Weights of a small transformer language model.
Size: 8 layers, vocabulary 8192.
Architecture: RMSNorm after each block, normalized queries and keys.
Training: a variant of Adam for these matrices, 620M tokens, 9461 steps.
Each number is 128 + 24 x the weight over its row's rms, rounded and kept within 0 to 255. Layers, rows and columns count from 0. Numbers have three digits each. The size before them is the row's rms in percent of the matrix's.

# q: layer 5 attention query, 768x768, rms 0.0482, rows 324-355, columns 192-287
# k: layer 5 attention key, 768x768, rms 0.046, rows 324-355, columns 192-287
q324 092:093143137083145130153134123124165106150132144089155150152171141165106145144119104124100130118141128148117152121147069125111159148105105098136125149130100143118146149155132130150146124170085154129112104081091161128157167101119108109113125126134177147137183180167178100114132124120167080104
k324 107:115134137106158140143131129113118147154105131107119152092124130132108122147154090134103129183096128128155135104139087140146147105127108117105118113112111169128144160134114161154141126147101171112114148116061139154136108075144069157140085121076139182156145132164147139098125148114159157167
q325 100:122110127119112127099070100174144104106124116147169134128116108144113133099145170102143125123111132147078111130108157110080122120124136139112144132134132133071108098136141091116106156114110123167101147121119126089120141158133132103104148137143100070071132127143148110138120106153105115091
k325 095:090133114099091107116119113151133098146102100124137174134132111151119139109118154105113141127107150163127137140138145146141109102115147139136128119118138122141136107189096052124159180141142095069113098104135116151113118137139091153105165152144128097100120145147157104113104104136145140108
q326 095:110095139161141130146126115146133133127180181138148152133132137198111137121108135147132085117099148167129104104128121121105088127154168118108128168153147126068119112139174129137120104109098118120154080182116132093163136107134128165130132157158117163129100092135117098155117142123114158075
k326 102:097124162141132110173095128177148139095199137079160124117165165151144113144146098133125099096127115113127128150138140136120118135090125128129088114137122077107096121129173135145136090141109097105094098187119103103128096139190103108106119166116115127121101093173156091129125162161107136125
q327 099:122172157121113138132152093122121142092102141165089104123122121147185119107074109141126159137123128124129163172105111116151152120115086127124144138116159137110087118124139123108131137122112155107118170096132141169106126107120120131160169132123130148103152109125152092092116105132114125157
k327 096:104082121135156120119116171105153137130149129131133142148123149147128144131122123130115139174159127150137080141123168110160088129103154120128116148152132107102095120113151149146063110081115142086154107166154123147142146141117135149143148170151122131098118142089112123126074136152145128108
q328 098:182095152111142137077151167137064100119120125102141118124081084166173161122138149148132107146159151176121137108114126118117067133148152100140146115101138117162107097129103131147125122113149107118117110123152138135106136102143106146090081147158136144150173088161133111104111144136176160092
k328 100:143111126141129083133159122117120115094116175091141155112132140178118112144116093138103135141154134163093146112119118143141096151111117109149133172109131084118108106142109143103144106117132120110134129117126142134117102086150128117129098181115177123140151126166131100105110115131149142104
q329 095:149138154075136089114148113142122127164110098133152100091117152135154136146102090094118148133116136109170104119109094087139173143133156116113154100133158122153174145141133095158108159154167140144117093090153082091124116143152104092087101137123107098072149102116134141147139147099167149109
k329 091:151117117116129097138156143133147107155158087114128070129109132131125110127137143116167124153122096111145142157129117113133135167103105120086149127131117083100129133098134112144131105138136141128104103120161129124157153136164131133101100135162133160161151099133176127119131181095091143117
q330 085:119121111139105108176105117195174086139147131130105105131109158135124137101152164137111155162137154109088130112129119162123135117146126087099113109123114118158101126132114113089142161120156122148118126146112129152166161120159145124091134126146156141101137146122129142161122113126103119144
k330 106:104146115168124130153097120138108121130129116137129141145127147160127156093162144103113141130130135113113109140114129118117153100118112110125131153138139121143134137111107123126143165124129150122138122100125138122176156116138159119092168103151099134078123177119152163147083099165184105125
q331 109:145105138113103171153131172126110171170175141121123131176143102134067129092149146125144118119112090153137083061131143115105102131173118132125122130138137140141157140161124150112116125113088158129135142130126129150093108148099100130121098169142109137116098124135088121113146116099137159130
k331 089:124138146151159123089134106177117138117184155104129089186153104160122112132182117163152095128118110093083114151147140139124180137166115132104098095095136107133120120108181136095124083169093112149127148162143147121148112126132149127120133155136116098126118159133104086135132143151100094150
q332 102:109161101084145151128151058122161139073160122121157119125107124151156122136103094146134110127096061132091111125133127132137121164104111095158098089174105113120113154134175118115126122096105142096155148121122118131149126128133129132150158127119113124128148112133140155125148145117124115137
k332 097:087142143114129179166146093090138112120161132151112162103132109121138149127094121145121118136107108135130073086130144164125066121123131143168090112164094131144104157150142127152114147092166146086126119109126119122151116155126113143154134133123099163124160110143130168111143131102150106095
q333 096:123162137093083123080155084188140136133149124108107111113153158096089150113100138149165111128093104124140127098112123113143170117114060140090149124139099079144159152109136155125127135119110153150138126161127128145093111123150178134124156142128100095175097119153119141124165134103114124176
k333 109:131175138127124130102151110151136105119179112117121149147161144092121142100095128148110148107092132082135104163144101137133155121142102132141122110090111130162115147173185106144127109120155137130167137130129155131130124124160162118159122113128118110109113140122122183137172120117114128140
q334 103:154125121099126156113152152123077148160119096116121098098119125120159145109157137086154121166164103118062123163144134126148157131143095129107132099125151078121174111062150165109151138171146089118145079150116166128133150088135144147144114096128130145121120134127134138052098115133110144144
k334 102:178134145122123153094142128103099147148166120106066140126133154123129143131161141112138133178169157091055125152119149103160141108177100133123124120121113121101142126107139148106111113109158095148156092099129143125140130114088172174164111091138104120121136125107127165074134120114162125152
q335 098:097179113129126120163151134185157126142138144135136109116147131131148087095152143129153146105136128095138099118141162121133109136120103134157104145118122141157139148094122180135129160141137118126122111114114173141139142112156108117070133116122147132123156177152103135122082135109103128141
k335 103:133104124134102140134125134145122139133142159101129110140109145158150115084164170140135182143114143104101117142118170104128164164149127137155115143122110116119147140113132154155127134159118107120125133105100138126142148104147140106080136094166143120151136146151111164109097134098129155178
q336 096:116123118133126134138140056136132130151072161098075155118115122086127107142144095110146166142113165091119127152117128138132120084089181098137075160090122134169152142130156152173063164153113161116122134147063157138102150101119093146153151104111164134124123140170144185163122145159118142136
k336 105:135174133129119094088132105169122138107092102110091159128107107115118085117175102099137118127085168114151134151100097116108124115096121104115089153104131138164148138131134169173148169167151135112133159155082128151122109076148154135128117137108157140114102183194168160140138107180137158172
q337 097:153117117119137119136143150113095131163097132129180120142068109126165119148098147135128118149126147138129102104118121150113145083166112155173114117158144109142162138150090115130107107109146104123111149141138094133087131156122109113184115129146128165136089125113141128113105149116122149103
k337 099:139115106097112128133107106090079147154135120157118141113090126132133106157114154152154119146109128173140089156123144102151125135152160136147117078153142133146126133112090137105124118073091146112103134112189073102078126182101114107139142127169121134136143110139111110141100132131128123119
q338 093:154125155164134106136158150182113097137126183076162127121119140127152079146152160095113109163132143132192104113159128156146102092130152096124088136126112109131104133152118143146112083144141162142102136118129101075113133111149068151138149150126109096132127119144148106091112139152142129118
k338 098:152105120155165112165155133119110130134159136139117130140116115124119085126166138094171103123122128143176125147133167087141133109112142148123092142164097105132125150131167142131097089123094130172148121118154108108089135131180112138128147110132154073100172105128119077105106156166128116101
q339 095:108110123113133156082157126123125137136100104121115150150107122140106120146088139161148143108122149064123139088119122135096154156127115101121120131140123146126156138118079126142087135129143157115157110116126123193115126104060161159121088171125120117131105141132139158139138145139123169148
k339 102:098112104125134139084141111154092130154097112116128123124136135123159080107153128168144098107112142093131176103080127134149159138114120125132114130126141158141102093081116125134125139136139159151135097176122137148087111106095156170127115176126138090178108144154102134113176120108141179161
q340 098:100154136107151115132124132143109151141113133120124125131156183131098062160136105089134119158144176104122146116153109123118142161122134124093129157125115125141135139108127096167155171128170122135121122108092151127166167165163134137125144137140114138147137113190122131129114084099131134144
k340 098:113145141137172131112167169125156133126094164127113105105132142155120083109159143068138118143174160140111134128121144122161176144111102145097163137153119093128104128112154107152140165132144118170137126106091115149167144161176139126111128132100124140132135113167136159121151110107074168148
q341 100:144137101117131134167100113121120169161157167140135157153163134128127150164150118152113126161110108103117119126142093116094128146140144133125079142125095151129158109111151153113108135157144140127112132148157152121128156092115106125102114095117123165138143146113100145143153122123143121059
k341 105:101160097121130125148087126132097179164163148133141163131169170170148146131128144171135127147103135096109082099120134130120148144162106097162084139130077146134126102108135132136099117132104099120150125109134129131124151141109121101084108112136129124144115114124118132173122116121146106098
q342 098:135108129125095161134129150111091130139115067142130111128134121125110156142122131147103120119134124142144134133154156147098124160157126115106157122133119146117142124094085169137115107149090161124130071106123143144149101150066126119164110117142133120093130158101097141145093160121116111137
k342 103:120131100129063122110121130120064114128069084165108128115118144130113136113084099137088137101172180133117112129144110140152144143128146096096168138133131137136112091122117178101120162122110140141152077088111113124144094119078135147115112117157137125111135158100100134109076121124153106159
q343 096:187138140148140103123122118122092103090119148131142108135047136184123145141088122122138115110134141153141169128140169128070107141104130157125160102126090111118164141119120128103157129113099151131086158124123132131087128131141117136158124152104117151163160125177115110107097148131107140118
k343 101:157128151116088138134103114112091115122108133126136089117049132187128105116051131120089115112111112157140156126137169156105101164132150152116154100158138106080154127123100117071115105117089155099114131095108145133106105137149134154140110163116133115108150120131139142137090141139122131147
q344 095:108109108119143147105135105162132140128147084125128136146165102139073103106130159139127094104087072138119133125138155133061110139118071156110164166144105121137111120106162132134113114078122121147145137119101170110095133123099132134067105121159107074132114139150122132141105112137106125145
k344 099:130122126094115103110103082136163101070130091106122171145137147118085087133117101133103102118128095163132168135152143166113109134136115103139130161138144109119122136098124134130109109094132074132089166164096165122084125114109137178113144125118144084183102129156114103086149137158134178141
q345 098:110141096119172142127107104167139146113094124174158116118142132135130154136134155172132151115092119133148124152093133138104097090140092130105123137120131157108109124076127107158122138156113111162136124176122114108156133118168131086131163177142165128127115125088187077165142125142122140085
k345 103:076146120081141125135127126165126137128103076114114153107167141159144134084156132181113137090106114119142114147125104120122083088185102105117143155118154130144158095145125103160147158133123117170097112119137126113173154176121153138121155136121130106142111151109212118120148109141164150115
q346 103:130128130094096116140111098169144160154102165157091093137091100083147127124124154130101136090172137134084133146161139125154080162137167101156110133126165120105063120127145131151129116124131119142116146119117165130073132130135142133101167129135145112096135128168119115118122101107129095131
k346 108:146125135090127085111129096139139133146101128163110139140077108090141138168105104145099168125176146131114115151144114154145090153149113072156102133123108095107102114154130105160141157136125089123106134144149110111098144104141119112140140136154136074115115136148148087120111109127147102138
q347 097:111165139135133137145092141120096140122115114133179107097117119123154129171137121127109139099104161111145131112101128114126170139072139136107105089130137122115142130091114131114194127153153144114107130114130142148150120181133156101123156130107130164116122128168112125115142117085157062118
k347 102:099186125147112154105117100139093098172111121151119105109146089131152145161092134128109147098117172108147102132099129122133143108117148170108117108138118139132159132152130097135137113178169142118104082066118120116140150160124128136128131081100153126129161077143109105138140119095116116118
q348 095:117149106118092110107086111116146132135144104119141123099093137108132126098171147112151140129133119117137113108122176116126123127135161119120125153172130172122111145170116135128136116128142128190133141114105117099101129095118135138097149122151113107140103159083110139120118112143133120087
k348 102:127133114132110093129121114156150112090149129116119064099100125092135140099169106119135165149144110119157114148140174130135126127130160121126102153131094153102092108131152132130134132117122196195114139118149131097101131144128122093117147172126108064167119133093119114114153141137112142133
q349 100:150128115185142103140126068162125125106171121079133170138130116111114165120130126161124106103119122101181143129123121159092164122134127095113120133128144120145081138134115129131107104164186129119169077119131117149132149098172122141125181144137151162130099111122132153179140158159157121103
k349 100:164146103135137132139120088160098132112176110096156164136138117084119134123176107128099102127153118114135131099146120161130156123107147111145121120121141150123118101112164113176115109141154121125173092123154141125125167134160126116127168147150166179104130112099104154165171122136145114099
q350 096:091146120079155128096142089150107114146122108156089104140129114125122142121191135150131082094093075142102184137150112134131129126105145114101132161126130087184110122111100149167149125174120126096101103172120121169135092161136139137150120144121177107096131156156138125129153130163109170115
k350 096:110116097096138126098153139115129108116090106130105186147149125134122119141177089139091126076111117121102133138100077163119126088135166076129151144121122119172167097154106125139177147141158101104140135137089134163115131119135134129116143161104126124112128184137133153131144106153146153092
q351 098:123116134144099128092093131166130113109146147154112068095159144106170200163120088148146129177164175119105148129166113091119143091104078115126150122118127162123081116126140135115131097137116136134142114130119134129119098106176140112124134078108159098168145106167131100115186107120085123135
k351 107:124148132141088164093085157151139087118125160098130112116180152082157184173127125130138137169148160129134178092157091107131143077100098093159162177131081145156120139130113112159101095177136121149161092133116148143127089085129116135149140087088170111161134129153134076120188101119123165145
q352 097:125126116130097170109106180087118181127126161117128123145159139116111120148121150159124092104138156122095095108138083113099074155107124161124114178141167150114091122164131162148132120116104106117112100091124119146134124186116112122156165143130102156147145116137125128104150127110146115131
k352 101:113118126086121122105116160092116173149129181155113093126149171121094144140129140118130104101151105130118111079130113139123101103100141134095128166138150095106111087142124118133137115120124092118125106095133079158139122128121113111162133143158109126127171137135115090118161129114116100139
q353 098:130108117157133202116154152116114136154128125129101112126153114166151121080139126171151143110124154126088114121129157133155135141127114133167153112098118146115131148136151146117135110111130126125148168099123149079167123101093139095157117111158116141144143155104088133078110114153146131107
k353 097:099097140142131193119105127139148133123104130146152064156158090153120148181114118154131122148152099132078107111144126134110112131095156123133117129102118106096138172118152147135118101156153150103120160141095134136120124116144142088151096133168137156118141146129094094104102060152120150144
q354 099:162105087133164160104105124149126149094129129139093119157125107118109120149159105155116123141148144116126088179137097178104111130148094159100107171135107122138142155109136132136129121142130131160130130146117181055105147149153109114127131133130151123134104112175116096099096133114143103115
k354 101:166157096152131144094095122170064155117120159142154121142128137131121154133118133151093155132174152098128099140139094184104093108130116156112106186099093097150137147105124158143124120143118126139115120141152157087132138156146125129120125111132161117134124107161130125145139103143104118104
q355 093:057091117140118105126142156121158149130089096137128126136112110077150121107098140156152164144133155176137141172128125111146120139135087100153149141147114159123079103103118147153125089153129139106150129104128161143125121114112102157145122154145166151140118116134162128113144129130127102152
k355 096:095094104102084099112134143083147141120074105154131145076106157105137123099145145134102158153161154155144122122164102157179095068143095117136176150139138161161132148155095121159156144119131175137149093119112185148144129096140137143100139151121136087121149172153174116122131076155126165167